Each number is 128 + 32 x the weight over its row's rms, rounded and kept within 0 to 255. Layers, rows and columns count from 0. Numbers have three digits each. The size before them is the row's rms in percent of the matrix's.

# gate: layer 6 MLP gate, 768x224, rms 0.131, rows 698-718, columns 0-223
# up: layer 6 MLP up, 768x224, rms 0.129, rows 698-718, columns 0-223
# down: layer 6 MLP down (transposed), 768x224, rms 0.122, rows 698-717, columns 0-223
gate698 104:136119135136136120150147139154149141152099111082097083087062149109138064114110100142090067160115142173187110164120147173095099183125130197165149112138145065076097123112134132003140116153104141104147132109122149105155162137101134179159137162129149117147188176152145164166124187175170108138094094143143154143162128131124146145124152118142164078146093114052173097113083117125109134135112104136161157197186138102142142171186078103115117130174159133127107192174144153096174174128125095097157132103141128070061117142126122075118132134140064199149145133146161120136103113197105116104170112162181118204140167097128072101095123120167123106095116159110151062137144134157125107112086
up698 100:120214094044071153116110127075086112145163115116114181171151107119116116110180110088118129102158089103119113145103135089158138111071112101120116192091107108108154138142150126181178125091142177124128132173127050155125112153172133103131159113196181160117097120096154110118105095094098153117136160126096102135177129145156115102135144096146159190139138157198115126183121150183109124103114083098116147131140141146145131104100172146174096145119104173146159119108083113142175160134179114152131149129173082152167120157129172140114112081148140140089108081186131134099218143123065122114068122142002097132121060158058149076165150131093117152162126145139119143126168133105120162127177
down698 098:116094119149087145084124137192087138116082106113159109108135133079172110107115122163147125132122096131086113145123136115108180129103140200185126106127155175108124150142131145104075199135119070142061145148072143099044107121140169133137085115143103088109039168171153107088093110126124135202122095136194128155059143091132125150108128090130148118091130120104171156088189141137173115111168124103147148192122107112190026147092140159135166148108179099136123115100133053122126124178118083141155123152115103124120179097138118139170081130153073132085138155139130127154104069174164172140181135134154140166112167121170147123062153085145187121134081100171129130177130133159113120092171
gate699 092:139111106118138174172168144151171120119132134140075172102102136131121090124164096139122153119205101108129109153149126125108130127145138122134112202106101133076110112178169120126189103120090117104181118133064142137171140149171131108190144072163112108120116158157101141189173137092153055169142184201085122152142118121092120154168146067091103188179088098150153148128095098169130122144157141146029121133105122107139115175145112115122082121121090157145139166101130142112146137103157153124086087097137173090112148142124142131095084136176138196137175117126160188167063086126187085091112136153145084163227137198183100155149149102106140115184089098159118168130080153106134142105133
up699 084:137073091090170147165150132122160092169129143124129092099094124122118171116123076129156132182186092096121136138129202114071141094114109167151088146116136143089132111127145128134132085174105103123106084153092194141117141144132120084191047080099104136170107128169083136079175097122120093115079205173118103116107141084082136178128136087132105096156082132111142124106087094170175110117153097121083068139126165110106093085150171145124148166126126225187162166140062146077124068131130156157131140163084118144109135078138151188124148112167147156108092168082140135105125067104129163107102134139153123065116141125158053170169149088079108158122159106105107127108060104139148164135110
down699 090:086106175123128145142092087089172084141164165161155072117183142089076163133086168148156132175163142143132099137114119170172157144129139147114111082149135099129129118090151104140135152104184141153153135119161105074140128130106139090102149102057083130058133152144148135143167155171161141080134118075046067071098164180153116035132112134148180129151112149178139153128130116116121119136086075126094133150148101068104139090088117189096190137104085122087167108078092138123077067153148099109126140181136134218137061143116115154143085163121157141101173171172136139110136111146088149137120096182145133085089159161135174102112143099156169167075143144084152119151094109102141145155175
gate700 108:178146171086122155185127135145074089083129130107123150107149133129139125156144192175134107079120172142128117114155089092107187071122104100081107150074118140194087109133137159196170110135084138185070119106120085135135162100150114199101082204113146196110155117115099184175157103101146124149091106170123186167079145102143088089143107109197107148122183198093127178119167180129119115130104119139101118084148158125155130108129189106134164177137104161136111124095178153165133132148136110071112117153089076118177088162120126102138066146115100110107131124095098086178196100138185096112154128125076155168139119113115121088133159142164116110145119078179135142167101130099083175112137
up700 106:139146137172126117113142130140190150105093115077177110132140094182084189180123157131129120099089102138140087044142118115158120128172145102133134104133104088125147094171111118129136123230145143125105162145113112109145104100128140139154131176102114068096152121109136120183105111140151151133127151046118134158176169163104112104073106112177131085121203096125184095108114128141119108136116175136169098170145175145097170171148154075141071133169073143087158138079119132163126186121108119135168181121144115105163178130078105106118064122168148065124154127060148096144130110127155112151188130152139139106142189068112168204045117126180127174107131151155141115075133092163112116169079
down700 104:120109125153095148101193109113177168142114101108045147126105127140104142076135149106048104077190107135131145124158111128146066144116087146153140080089092148126118125144100113166095172144101157116141078159126115165105098218129171149135103174079150096125165163154135122125090141092145106123212145155094124152142103126135123142074061142110093180106171170179137137122154106126096152086091096130165121113132040151195139121076115126124079107121173144110156144114154190122120107118123103095134179107137093123148165029149102147129099088147066155100110087190091130145124093112182163147142157132158200185149167140143136102122092126113105168098158135096141135122137155151117180201136
gate701 105:204137139179092197133137126087187178092163133138156135119109136120153160135130103123116121101166119136192146082161084161105176159133093122110130113134116172143145173129129194125155153144138097110144131158106101118130151168170096218100160117169180139076150120119142135104134169164077186102149060095086069163106145096144137099059115117163137102140167054085178100142069157098166107145095117157159186083092118092124113143116110128151090164128155125129148062144179098146065150136107188093126192160111147117156161158141140094141136154217113132113166172118146119162120122157076088119084150119089153040123132105144094149146127110169148072121110128113111082141154138116111084132128
up701 102:175151074110071150110166132137128190139153101086114150151095099120084117109109115106103139185131179058127157135159045131136158118198186149097139154098088141149107154108124139134137114082124116066122142166139082185158143169192124183130209150154130133095150126112198137090128138109124150108134072088076173176197123155133083147081112130121110123131133116097148160164069134159159144095133159140166194105145041086105150113116098141129132129128108127111174110192095151062134165138164164085134117120189115101128110169103152113126093113189100146134063098133069147099131159177110122156155122100115141132127116135077101123159079143133168112098112168092162053121162160131115094118145
down701 102:152112101155193125135147168145100150139080126139083190158163138119117095082130165125158141097082095155150111133091109133082157160132093086107187121153118104105119123129094180098079060128142089113136087140179177154147125092133122125165076093082129093093114099127102135207072126120132139101136165159156142100151178122137087148150181159116131131100119128160122135155155102189210080104165163093150062116140164134103082157146077154137134098037107115110127115137135157072075119138151188096174148134167100110105112154128150098161134067141159112178161147136144163166167190047092064125138119103122147139124082105141094135169129132142194069131162073172151122141119137101106163180125
gate702 098:119141129145149133145112178142131195104146152109131092167155140206137141137169104104119101073165112152142133072173103126124168099085078092128108129085114102140179090133149111207169140093156089182168148124110165164095074118134134207126103082118224082094174109119148145134149129119114139117157177131115116095129140158141154100158125103119138126141166162169094147137138137170107127169127103146180136096088149122125173133147164150094094092106158092119098088096137105219102116108118135137157141152081119146145158140084180118109136114156143044177163112102063154194140169100133096150056081152095165053113116109090122152147128172105097120206102126169085110122097078097120146161169
up702 098:117157111096147115108158111098089172094141124088087113108095130081172120096134160095120132112175182153084086121114176125135081147123144074078103122176126111113125121110145066148105104147164122145048104135057097136129163152184139107166115104096093087147104125115051103147127141178133073165121143166119104154085108202154056157079121123096114175112137169146112089189122105106181139140068130145055139157177117153059121111063153177155214182133116108089097119082174111101112092143145121147160111102186185146145094150121119127151116152141134165119092114135144196116131179115112146140144162120118119194133088137150135126164094140083085142108104070163119155167128114077114159102099
down702 100:118135166116127106131090181174077110128123155148152085095161118167072123140149084111116137100128186079134136120099120137073112075053137162078159146118210111080141092175113124164201115123177101121136101145083113152123144133164178118161135142104123150125100129117162112099096147118114144110152124187075138094172175103088109115117115190145169078116109134132133154099145137144062127212112141159119135147140121059101139073083127139070103140151093146129129132085135141142118052080140116107150136130184178148100126138131114087096099182111199179073140129143161089134132076093059112145155158131212115129083145131119095119087150115176143134128125160227094111154117149141139170142081
gate703 096:143098149158118152129145147164136174086133082149132189069144139142168144090170129139149154119128139100151109170130063125089109145148129143148099147106108052143094091098161138154095111122124177112173216145079164136167164102142154121156142141158179134116108125082163131134115147125150118127151132108139118112147128184151150167104156149088130103162029085185132095102172160089127151148139120058125102157063134127149140187056123065111150115074142092110128165156086118158127136113171108075164114131199124152176131122173126116117095128140087188058202155080110144074107185127128121130089135164130087129091087118109156036127115125147184156130077075147098126175108123138148106164114
up703 098:144149178123187167131116102145151120187156180143151143180148130144089160091167108146115169112141128096096111125055093108164157140187128164096126142114129038205160137106145214124036101108208134097144080148177100154145155071082107096196151187144118162121168123112065169187138145135139172094127149132129154106126135165117123130129164164187161084154086137075121078122121123158180097152133138102107135165147143090124078211110096149154130147143067144074139148131062083123128104100106088133118089146151098130160117152082119084131153091105089098156107186113168165134091085104083121149128129147125123116117117121109131126126110153142126147142142113144109148091127106091131064176135
down703 100:120146115152121084126146126123110081137156087132086161136054124075157146138134144155095159140151168110142148057160057122142111103141166151159109112227119169114089100150135118092117071188170098131189191148137146185079141137139072156108137110148148089112126149088149176056166107130102109154127133127110111179090133198107118081162170129085134161122142085129088148204078142175110099109102128174102154105105071118183091102157104149184126139114113110143164166140124116176130151111070119166083113157050170119105138119137111161134114136121114107080122122157096151147161124122191125121052190131173155129122146159134124099106150141089178151099085114139099084121101079164105161106183
gate704 100:166076201157131128148128138143142136005174077155145138119161120159112088094126133152124058135106176175116152157149073134112128110108121158142110155125082154194129087150160123138110135160074126168111120118101175117122164095097106112108133153129104086149160125132157070096141235137139126145104156124191105151103131160135118133162118107139122135156169095127192075120183157104130142106097111100155112098162112098092130118063077155061091069095163081152140077157156173144110162130150153160073187104128121068105202090166123097132152132130131170132048070118117120151171166118146119131114143137113119088174096121165146077174117114138127117107075092163136140146117142081149101099147
up704 096:054072106147092046143126116164137115114095143166111144142130161100113133057107088121127130126147145109106144165169125121121106111139143096126153125133137158103146106206112085121159141094102116125137102120108116076119143138111105167093208042126130098108187192145234118110151175193180091150211105133129141110093149132132146071158120152150100172152112132124176135137133145112121097112199118127163168142171168113181193081128146072148116129146178155120141134125138145089135103108110141104103112130157183143137181128121124129078200131122123123111117124136130078070170142137135107119148127114102195115126117204105127137133112146076065077124097185154115123175067162184116107085110
down704 099:122140130078185178166154123094115104057210177128140183123132133126133123146098127098151133133125135062136124099133154074130113208140105101157143141078099103155145090145140077120159175113126097099172151130165128155124170078118105129102113163073128144085132161124122204135211144088088106153117069117151073118141117156135108144165093153106106153163090154146091180112094165161086133185127112144171073137158153171122148112130122104099137116106078177151095197114122145131126091049151131109136102128154128076199138079109128106142101079133158175102139160177186125121120067122099109136112157149077130108191105027099190136133098111126131138130143155099123118121185122089171138142112
gate705 104:151074112177118131134129116168171072087159140131140124132138112089145121085137120098101128124107161096129107116149091121125129148152098120148129143148153128084143151175099114130119197059114094107164082075095134116089153127137138159139208138069124074141157171124161149109168174253138138147133075150113110160144149058123143077145153130080196090156161158148181092134131139120119176146173077117101159069168128140099065163130117113109179148123181095090115159158199115128168160097092133155081187092094193090077159088228112082102175104108138117180130098154124090126163143125112102142119137091166115086165126109140132136173112102087120147139094116114122136099130137156129150150156
up705 105:123144105070117121130094072111092128086088163112094125205185140119131093189145153140128133170138062191119139148101102121134109176197114100050158141156171066152139127136174149104122174101133149189154137135209142083090130074147185106125120125078077102123131094084069119143144163140135087155121154085187131188184150098151126166155125156127150128162165104146154070189101115095173143139147138112068118151137148154120128106140140143114127140055121130038148103076142130141116080127170138156140092154083138168065115142129146135177171118129157106106117107151173143134139165079092134129132131134097089141115109100118143118129120129105090127119110122082056124133072150065141084126192
down705 102:086097100143120174158110156105076073108134180146057161124121148124121099142133193088137081115129147146104148085109113155099149110132122142097092105194099163185182156102114088201133078100105079157145110158110136110155135106080088147145101134054121073108114137153198105188164101164165155097117177124109065106146116057170160174150149148155143153173114097092125102125166142111118078093118162166199108113113095126116085086212154139161091056110161131146112119107156123108117073147095151145118149123139184120124143172122132172196088151125134156117128131099128132103142098167168106107164178199091130161138114091127137146140133165151140080112090123164136121148100149173113060127177
gate706 093:095116079099122142165117185084092130167132149110159114127142140121127075141124138155117083193090127057158112176068136108118175096194118201115120167094134144130132139177151100173131147146145147100153146158113118128137166096151086124192150118085132113096136157121125143112138134135128116142100195107119153071127145149117203138140122146135110092160111124105103139142074180149127139138092041107156135104117190198127151137143118099154165088093090158078160149130092099139181148102100177187120122125099217109061173143131156104082106070137113177135108111131188146135208176175139097141140111086190101084110101136054134133083131147095120123141110135187158115122141135193115086163121
up706 100:090162091150150120162141158094113142111119127146101053111129132073116092123175128115132190150108136117144166136074120146163127214151200107117176113066079113068130102154184061085080174093198099146100213123115125080080112115110126087114080125161091086164129117103124134171166077079141155141146141177154084075150152152172179119162147142116111113104139157103108165071142126177074173142130119115161175202117120168144109124136123099117133119079035122087094120135108149106091145149089141110167141143065112133132137111086193157089115137159130119150135184132138088118165176111107127101137090073159092154122137112181167109139117148121171157121170143136109141123161134150131114156165
down706 103:115156125140129111102121103173128091132120087116145111134124151127087177134161130173136166086172152125112166025132125154116153113107115098138110122128130073151081162165128123063182148174102223108117139169142124106129134102148147082096117125098138153163055166081148134109121136115141132047146133115124183094128151155082112121169120108138121076092171113169156099089129080075136138152177166146099162093117051102197127173136098134160092146104119136142119101142165171190094114099104162181114211145083166075119132125106106114142136097195075099174210095134093097125151106059121168160162134102143160057145116135151122148068145150104115123137166142139088136141141089110088143157146
gate707 095:127115040202167095158086113080157177101135093154070133100124116082121138131124085090099100124113088115116131099201149151133147163179182083152098144157155134134159107170099123149140121121116160049161175128162102125180170086141112098123159093188178099089131209132164087165166174144101113081155124077138108125199224156125132098158163130128155091119124120119136157134150097112141155152117149120157126117086132136137105165165106103117086148076088085082125082180161129141176123111061167116098109149082093130112058140173142171112110177147142140198194153142183131157139102145114105140097113124113150161141131149159133103118104123098118086108152121139166147086073098090127101118138
up707 094:155126139126126170109139129093145120139140158095136100174166177116153088127147130176173080077183087079159133121095152146136085127030089097100125172183134124160131160133116200150137111113091133173073102092125118101097103169101089161143123181172100161189131094165088146055095107155154150159112169134153145114083069125128118123136162129116111165119139155126144154168123132101148071111113133132097163065166096160104112103168089163178087122120107169170103134076125167110102128122113093095172075105127115143114140135125124099142113098096106060112078124109089106143134143129134134136109124166099180123113107047068134171162164133215146092188056182102089125129087093114120186170105
down707 096:107118173065102099160216086156165155153140134138126117154111127130093145129105142119147140153144126091161122121103154135145117132156059133148083137086161105134146080101115152194123146101137117120155139049141125209070128177148105162155095143124111139131126110065122101145114108190096107126177132119148157141071130054147112123094129168113144102141153113093081167180173098144157092118103102128079152139085172206150195129130150165123161211106054122153175144155089093075149142157146157154142171138122130157082123137134142150078083154152073130169141133110171133136100121068077128081150219076083075098121128092096105116139143130093149125160148143108147157106104086158089177102127
gate708 102:156182107137111130151097171137115167129176122187138119108186133140135152094097093143098155136157181129126097127118103101098123128088091121120036136110145109167158125119125047142102135123064129140138143078049123155062166101089131143127172158072141070134124142078153116087140104130136107101166122119123217166080100169147118071171075199115119117123124159158121164124130210175074141097102155078127164136145125136158118119142124114132110119182159124115121100159166049113166130122087104136104089105164182122135108195164073111102203145129112128116129117096200143156113131136157112114146160124191128202151088182133198109111150140139146131105148123154071190130133104114135127132129
up708 098:103113107088135086084152149113098138179153143148112090095063148111179152163127133088126147188151130065132153135178181134142138153107140124080156152188117135115177187118145123161153097113149155120159096129145138139101108150170102209077163116169148146160126120158140172154098104052119173070086150132122149122069048049152135113133130109143168036154125100146083135157110122167107093158168136130071115099135155213087112140122163166140212134126124102078155157076103107136124126099106163116141076100129149100134101109142106070117109150143138094165173084122131087173103168122143139104176103133097131103138115123094084161155159118146113064074152103088132099174080122128160102169136
down708 101:088182151157114153130155109109097132178172145141105154084107152148121143109058112125136113070080106141123167145131111136139109119070111117124105079135173160195133136046125114117117153090150205134094131067063082100119133161106158095100181124089106087154101107118140146149176143125139143032152174144148115114108158103182193164130116200085101131112211137148116090083168172141094144140160099151119164169154121110131139122206151130161154107072144133099103113068116096070112095131110134116126145128094129140132127145108124058081183146181156122124068134063132108104183138138093143114089119148141161121101125135125131110170144152179076119156176147117155185104129149166120183082110
gate709 103:170054143080103110097170113086105147129083165168080156132090126071107144116119108184118105117159080112153129102115098087149187104121178135106168187131104136132158081111090146138089124136107153135163163182132081108134152166177080134149099121121187116096141184099141166190143113121171115110082139106150143147112090172136141149138113084155123108164130171109184175161127120132107129097138088076094132180179133081169119126175094147140102126133065120145168115130143130137168180106130080157123069089147144134125157147112147167057118138179133087159103110098145116175104184115176103128151077109096134149122177103159220062099138153144149079155095123150113182090113072152141041114143
up709 098:086188148110146119138124087164118123172125082136109106110082141119135179100162143134113128134091103139111079158112166141135188089121163140186153070156123098120144158187108115149054092134135081147107130151093111120136173145155156124118157134054084150127164194128071151163135164152181101101125152092103135085125127133150162130130100111144145098136177142140126128132087188183161141192197124124122126108143115131130051114120103073131197107094131106147088164126090084087086123120101115024158110136154169142149127140165112095129087028121138140114098100131202079131130140082136139136185169168169131164108091153117196155106118135071098127063126107103112150129123121119097172159069
down709 101:114122088124160110126125123102088176131181082093167151118069159141125184163155111147070150163146132111163081151074106098112131076111124079104181117055144129178149130112109107185128165212143114133115122159150136149114098171065067134113158210088164076043152117100111126101103085102113104141123104156134140153156140132107117145136131138064079103101139155144143140129184168127062140126141139144125134109128147174061164153065145077162123124137126126089146211104180108150095117092126126051192119112137096127079247117160130161098132149128090098101109142128102171129151118162144099131110145133131154130092135140157131109137114141135188173115127206125108104146132107162129091111147
gate710 098:071071169174089160158087129170127112115113145158133154174116116127150098115130096129185095159094103105116111127130129133174178087107164174123093142110146149115129122121142081151122125077051138108163170090172110099146118135213114096203115099103095168084100173159165114135153180181136119095099106150115165090117113103136123132114162111086117135092063151144155133123204121133209174173117102075106206080154118103130102093170146074155151105148142142156172116147078110090134086134078152130088098121115154160170153101147084110104167120117046182116127090159184084136115146163142063134116163105162093166102095160143083183144145116112119135109064103117114190124121123123112106105139
up710 112:117095102154103122117154095102088094154080109134161134129124074097079142098127071107123169195140094124109139198146120170160108158141162152152080100149131132066139110177145105095081137094106139123187183187137132137188183149126140085170180038112139158140161173166170097149117113172137105116213091195158146111135096157110147099104138176094054089111101126095168122102104123124134160145185137119128154122128092067112134139179093132157114065111179112129137186172114154118159128058068114099140156108161149113112166111153093132047100119142095145145085101156138119108126118144119114200156115081165179129135119184136140101133067154084115084109108129168125148124136143135100156134104
down710 106:127126109102140106082123113113078097161056070159139136070167132105099139135119153141134105123148111118192122123142108134064134098165173134101146151122125137061187140205123149123112091126075105088126095140136157152078060084106078111105152108095152170123121141120153142162113101137119105130133156132133143133157151142031131173122121164131087093179126138114167133113097146130115124091155144181133137163216128118166135136088105189098113108174101123178093151121174120102141120175138108145160152098113134192167145201135144145137119175141143152168145150126103201147120084164149137131142088025200160117074176086081089101089136127151080162136135097028129142096152167126115132110130
gate711 094:098137098105136124072123135047129137138117160115199139117167120137126171082095155180108109103179111162135151082113133149120124095141140154110047153134138124175129133128086143167093132205097102153163158138096134137150080128129078103202168183131153146067155087128101194111114145193088104116105132094150169183036100133142157136178136191158126075147121129141124119147109206186122061175125160074136188091127169145155149150128122084139079094140164055134174114164212148146124137109077119089155133091130113122142131121125122143113132106096126066129099124130145094154142139137115107193069168130200149096104094158157130105151125134132098122100144144181137125149103125151131160120155
up711 098:165125123153138206134123158138138137112111101180119131083191157139155117148104157100116182083110141141167143103145120110154104078062152083123140163130122043151136063114141162131104145102133094153071077068131200128155106093095096119090097177143182126155142148103156098159114155131159133075092129071159163123166125070145051149157120191185125115155116136074138139092143164122108138179095116098176113180172151118149103109097160133097111147131105114157109101185090180118106136118136108126146099117150116152071102105100188150101141115107151090170109145154046039124172111080141136099113125102096103110144113047169165091162143124156100120166120159142113134067070136165142138133149
down711 102:177129119166182040148090116126125180068065158134174171178166131077134129145189102120107098142132149136130157179139164123123107117150083136103097090153138069148066124172101087109170152103088181124120102096107124091123128050123102153140047076145091144158091093087145095133115137098128174175193192133123154114145147113160106153179112059106121111147125144067176132127128137114075134130150171125121165089120124129084131164131097154161149140113151118125089157140124153044132133095144139082096160158157079131135154126092084067169120145135130113113137152182115120190132129168145110120175167103115089156112182145143154055169120148150086126119134165050105162106129164111120130145181
gate712 101:096176148132127145117148080135162154132158123078120130143097134154160096114117118106097158090102130148035137103159074110109135207100132093152101197107091162213115113090141178078094132144173132145116145127063098165123127086160140149188204147149094134099140166153139113132144193135147165146137151120147154120116074207160060107115151142143106114086141148151141115144085161129121070115083123126134132122158126129139129090080147082166059054178163097175141118152102138158122130146097118109123141156157069123158137155145177091161186091137110127175092089100151107164165089096088121147059151205116102100150093110155136095170140111080163155132095110109148147129161087061143115104139
up712 108:084114141113140109163101117124099129138085104162121143087127136127130056079139148149099115144180152212071081096120193123159135144102079186118145114162106102093090126095088050113131192154116143167158080141138135107093134092126122101121155130071127147116129187125139122166113146175158186082097139134152165197132104109122114116182114134091148123120120153097165135124114174115156180081151162099093129156179111116116134106165097108124136133119130130061142124187116118167104135143137087104117137102142101132133127148174157138162167061132114118101076051129147104166177169125121127160103073174127078176113072136188103072155113153071139148154078193144159132070088091129141120043181
down712 105:130180115149142162155141112141166081116149113127073124199202110124199114157104143103152169121128136082147089122063143133164137135085111161099129087154105153137112139123158211136113150137146153134146088109096149147160161187142194141079071213145108141123102196122103124089061088118181157094139125127111161088113063120173136078163096136108119139156115102119103149091122173155122136165122128098140049169108103165133059127145103141119124082175115147103181200054146120080153152158197139109179067102153125123102142141156167156194139110117154129159100139150115090127084091111105107105143114161114077136125168124100098098111173116138070126169084142103078138136132141094135108105100
gate713 102:170176158140142172116098075078127142125151088117100165192164088128172130136114141107145154105193165137107139091218141166160153130100145099098104101131110106179100100102134151137095149136211173134151148156080119178188135113116140107114095139109130157063099141189059121200138118088138169145144139163132168129090122114138161134126130174123154143103193027133079162096147173135154088079077179171130070122130118098146118117114136157078096116111070166132157111128123114116042138175115125145102106179151134119169130159098109143096122125120170118093184175095104123158122078128130106129103187161108176069135121138144163086103130144094109113156121164083115153113147087087082103135144
up713 105:150158134124136151166139131101148101060059115159170186124123100098169128140102098082141146130159107130190097206105122153121102147133181091148106121150105169048186149154068170150141077115127133109077124126158057154136130175108125085179069129145124173149134113169126157162140141125098175146165123127130122137162144063095160047112196169181148123092091145127102170112069134039110153151133113108113164063090111120098125157134160146154130171111106130115130131074102150142147129065122120158155142129092109136117112114126123093085039131171140131109132129168137156082154132144110119138108078151087160159137154094109120181056137157142129122127077147171072129100135100166127168198107
down713 104:103164113166135134156143159140139115114190128128088134114101117149122120113079190110134133167166110074056160111142124117134164114140149132101063133149139105189071125142112118073208163179181075135130123166121172110182154129070138062166098095131132156107102205143091137136119113110157112123123149159108115111131119187104137178087141134095125135128173144167130196133106146114114109133128125169124109076163175119077078124131139138173131092167092185135170102142166086094113133105126157110100083104191119080175152157096138114067108106089142168096164137111108185164145148070158076126043155113103181096157080150148067100118150139157136117090117110149101135156178126080149081171072
gate714 099:107160052128132156086113103139112136122095102125126134133120108103165114144130117105045158133142138134130120108178121109152115157186147139135138105176139155104148125102115113080168171156181118174164133016095148114110104078097105203101138135096135139138135195141120138081162108092150096111148091132067118116107084085190121109048126151093135153100133123096169166144089134150107134140166140105099132116144115139089106112147195129101106153125138185159155106162145140088194092136082119094164114173156132077201067165184104116114153135148118123102149135136076134114137158155117129167167157181124202103170162084141125136144115131058109093122137149121092174136026075127139200140091
up714 097:148100189157102105136146130109077093204124110124155146093117150090107158076123109187132106126172150119122144171091145113125141102191212169172082111133072132163104149101079103134115100146144080139154150204089117162142187226120133095177190136161159135097120123197142128172105080126151169115112102158133113109096111113119128128139142083170092107107080129127068145131155126068145098117103091135162096155178124054196139110108119152108145134128149173167120118147181138079040141145120141132076121114141104101198139100092124123093113151078100137076073128139171080145143149152161132106131106079150132150148159171146111106080122105124154174096115150142152129121200159153133120140084
down714 098:113115124141097164133143118092119133153143159114157177125058125170176167139061124118093153178075075107128080059146124149137132172138069170097195107070107127136087134100154100146131120068070154131032154129161121021104214129116114145090142120068136146112074090110159105112134128138056126107114169144117053151099118094124164147175163131143171130086129142119112121157159108106194092128114110134125115093111163160143127144171160136123087146100150078082155126129151157122180176160166123117196105131105114121153191142123092144189104131121144077157174168108139153085160136118131143151126102075140121146153133122099159131136170153132107058123113135116189089121165136125158103110169
gate715 109:115134085190139128150144109092166128164111055093126120108109145135160062052120141124141094126057207109147109059181104085109108122079159104092177121131081150156179155132121091137091059089163139149110084093135110119138156139115148211097139204096079113147173099132156163066191133197165160153127105098111148129069137082159153086135108117140157124122140149125110131110114156104156107150135151130161124094163184178141160071086118102140154163101147130126150116131112132099130150129130145091153052122112068099191128122131036134119179132169097118090165120165125094155113144129173114105158171165155162141144091136117168157143124134147127129141086164158157111151177117191097159136118
up715 109:205122143167125129137158132107154166101211121089085177142108143189181171060137145131132134140068141084160163093152018109127136083084151098095189163086096131173103153134148149124107078155173115096088145154126138183184092151153146144090184137155084089086187076144169109079155127154147159195128155105158117151098122133108149104084117078152102099174141133142133099097122180123136107108037133130149094070135116145172150136108103138098096102117104066147170077148125166161127127168132106151169157116117085080107168121101117145107115131161152140171127136127095150150148150105125106133098182168141197133129095099140199112165148120135149142169131142151124126116112114128099184159148
down715 105:073142158121074149082130174134187119120135136125085134105109109091137174103084131118115082159059184118114114109127096093166141095168146129126122091101118162182099034119121174117150108131130083174174164133145079191165067151112163124052208134156084094106141109148111124126136155185105178103102145119155157161095131176131115082129095136144127108179134127095106152113121127148061161145139118139127065162147211144091100151131093127127125105135139185127141080125173124209108125133126130108116167124185186118101149176112142180116123131151115135176123138126138153160087115130061067147054141135147103136182093124104147121085126133077184127200136109126169166114080091115115118102130
gate716 101:089090135150059111123109165120114108125153119107205156140123102111141161069219176075084186167101143141092201106155076153135127093121149082121077099167159114107120106120070083151127119084148150134143148112079093106082072081115107117143099108092119141128107142151173149093148097139060142165138130152136151112090118122160150073083106164093191142151164161149151141166164171119116087094171141113099120140182147163106093073070143115141179189159095160155148111088110093107105159125106114092167110137138133103134154174150171173093151196157175076143141158089087165147159149172091115141148088118128110108169100135154093145096134133119183165118094164093156183078153113133129102090159
up716 106:118161139094056099077092124091078070147162085065138133079142144163140106203128115105101142137147114098162141090173126110078145142133122087155075129160164089071149137172137114139141146162162177134148156168101091165164186155159124167055137109195172115151136102148093139155158098093068140093146113130061055136124133089135198074140131143168207097120120101165072121132081107127157140145108087147108097126125181123118129147065196106135103141091090133151122108106169126135108128136145131142130190130100114129099156144097099090107135137142206129118188116142127133107143128130073134118093135145064155116131130183163061149115156135080135108107136099113170101089139152103090116188182
down716 105:164141138132165049101153151137167089124124140125154083159102127148146193086114072078130064121135101142143110122143110183100105093160156142137142120128115170126116165103099131181107155145164114150087193078083130051107147164110088095124119081141150081101160115181157140089179125175123158112126090143095194084161091077134144152146131125149127096105077115116146135144129171089121100103120218118094177111139127119134103106113091141175151111160141105169105147170151093137166131095081094142135149095138139199152012128111138117079125102143086132127177191115184183089120086096142087118153128108151153125090102183114134160184134130130110139183098177168106125062138167124114164093113
gate717 100:150104125107174118093113135170093127087159210144176102191092117139108111131112172151169129101165062157107064085090144123109175191150130135176146129123131055102145135135157165098166160086107151082134153135157095069118130114129109157114085121182087101135143100115125077085141107100137154074123179122126133151213147088147078144133133109167158105145138153140144159133116106153134139136152102081107134112087080151128120177133132062153166139128101096085151137083146191118103127225096071131146167165200136113106129223155123138162118147107147079167179176135105143148097149168112106119127133157096125152138203105121117092128118112108109115098131190134084125152167076156132063094128
up717 106:181104150087140157135142108118061116159113175108142165187165106124143086195072172117131135089127130088164110090145119105151189181160134106173110174145150073066130118157165117166147094107178150035141162120119106129160134184150142135158114172160079087126150134141119113133126131124107201110110135154116133119172133063143152078111119099089157132149084162137052164085136106132172151155170101073133096079092099151133069127092099099171087208145115135150164111118100142040097148165076132100097125190156173118113131159141123138133167172137116111169151138076111111096056164120130118135121144116079161079139166158147085098110144118104125087144151145150164175154103104113109107103164
down717 103:114124124123106140176154084152139090182120127103148093109045146092126085150094148127070096187110129113126136128096126158144133114090149070104126145131091097122092125094125121158102138123085129092099073209174110130136129133116100167133175111092199087095058109133143146095186176140084122153103096140123132178099088094149155092145192134144077127139149140154156125171157085117182124173173130088124114101121180116090077102118087169158157094103119147145137138194099160111156117090164171154165116023161076050180075125186128158159117133128136168102181111115114147120127137044169092149074138104121149105195141147172140133130136150144106185120115116118122149122140106151135184147136
gate718 108:080128138139153178111150102115100141116131126063117115120114124129189138175165131102122125123106073134119186202126144154138123073117111101141100121157085113105088130124100114122126134129123083069133135128102142175128089149179119068199099119199137147136144125176088150156182183132122084135089119113117137093101090128154179150150117151163205139068138060135092185126111185119141136193066142181150098089104123122082104105104185115131180074109152169150129099148078072138130118151153118119119154178096161122176144064136145098143196057153058117153096109130178097174109118146078112140122121163145131096140091182131133209129121112084166129092129074152146140107121154107155134078102
up718 109:161151140089069120140161152138170157137127093125168146168108131111140072090101130129113110144115192104105077201134080141112124142105097122144120091125145188098133111148152079132144152090051136121159162125109137199246155118130154074164171128177130131118129108099104167147126124107101093167161181114112167180159083165104151169087143158122062176063077092151134141153116135087155117129101167103134150102117152146142177152104144137089120121122115076142192139108090124128168056121144168158104111112135107115090172126158116142072143097162135164094130139162146196091087145129122119125098152175097013125127082160115112094151131129097110123114101116122196084108187116180144127112144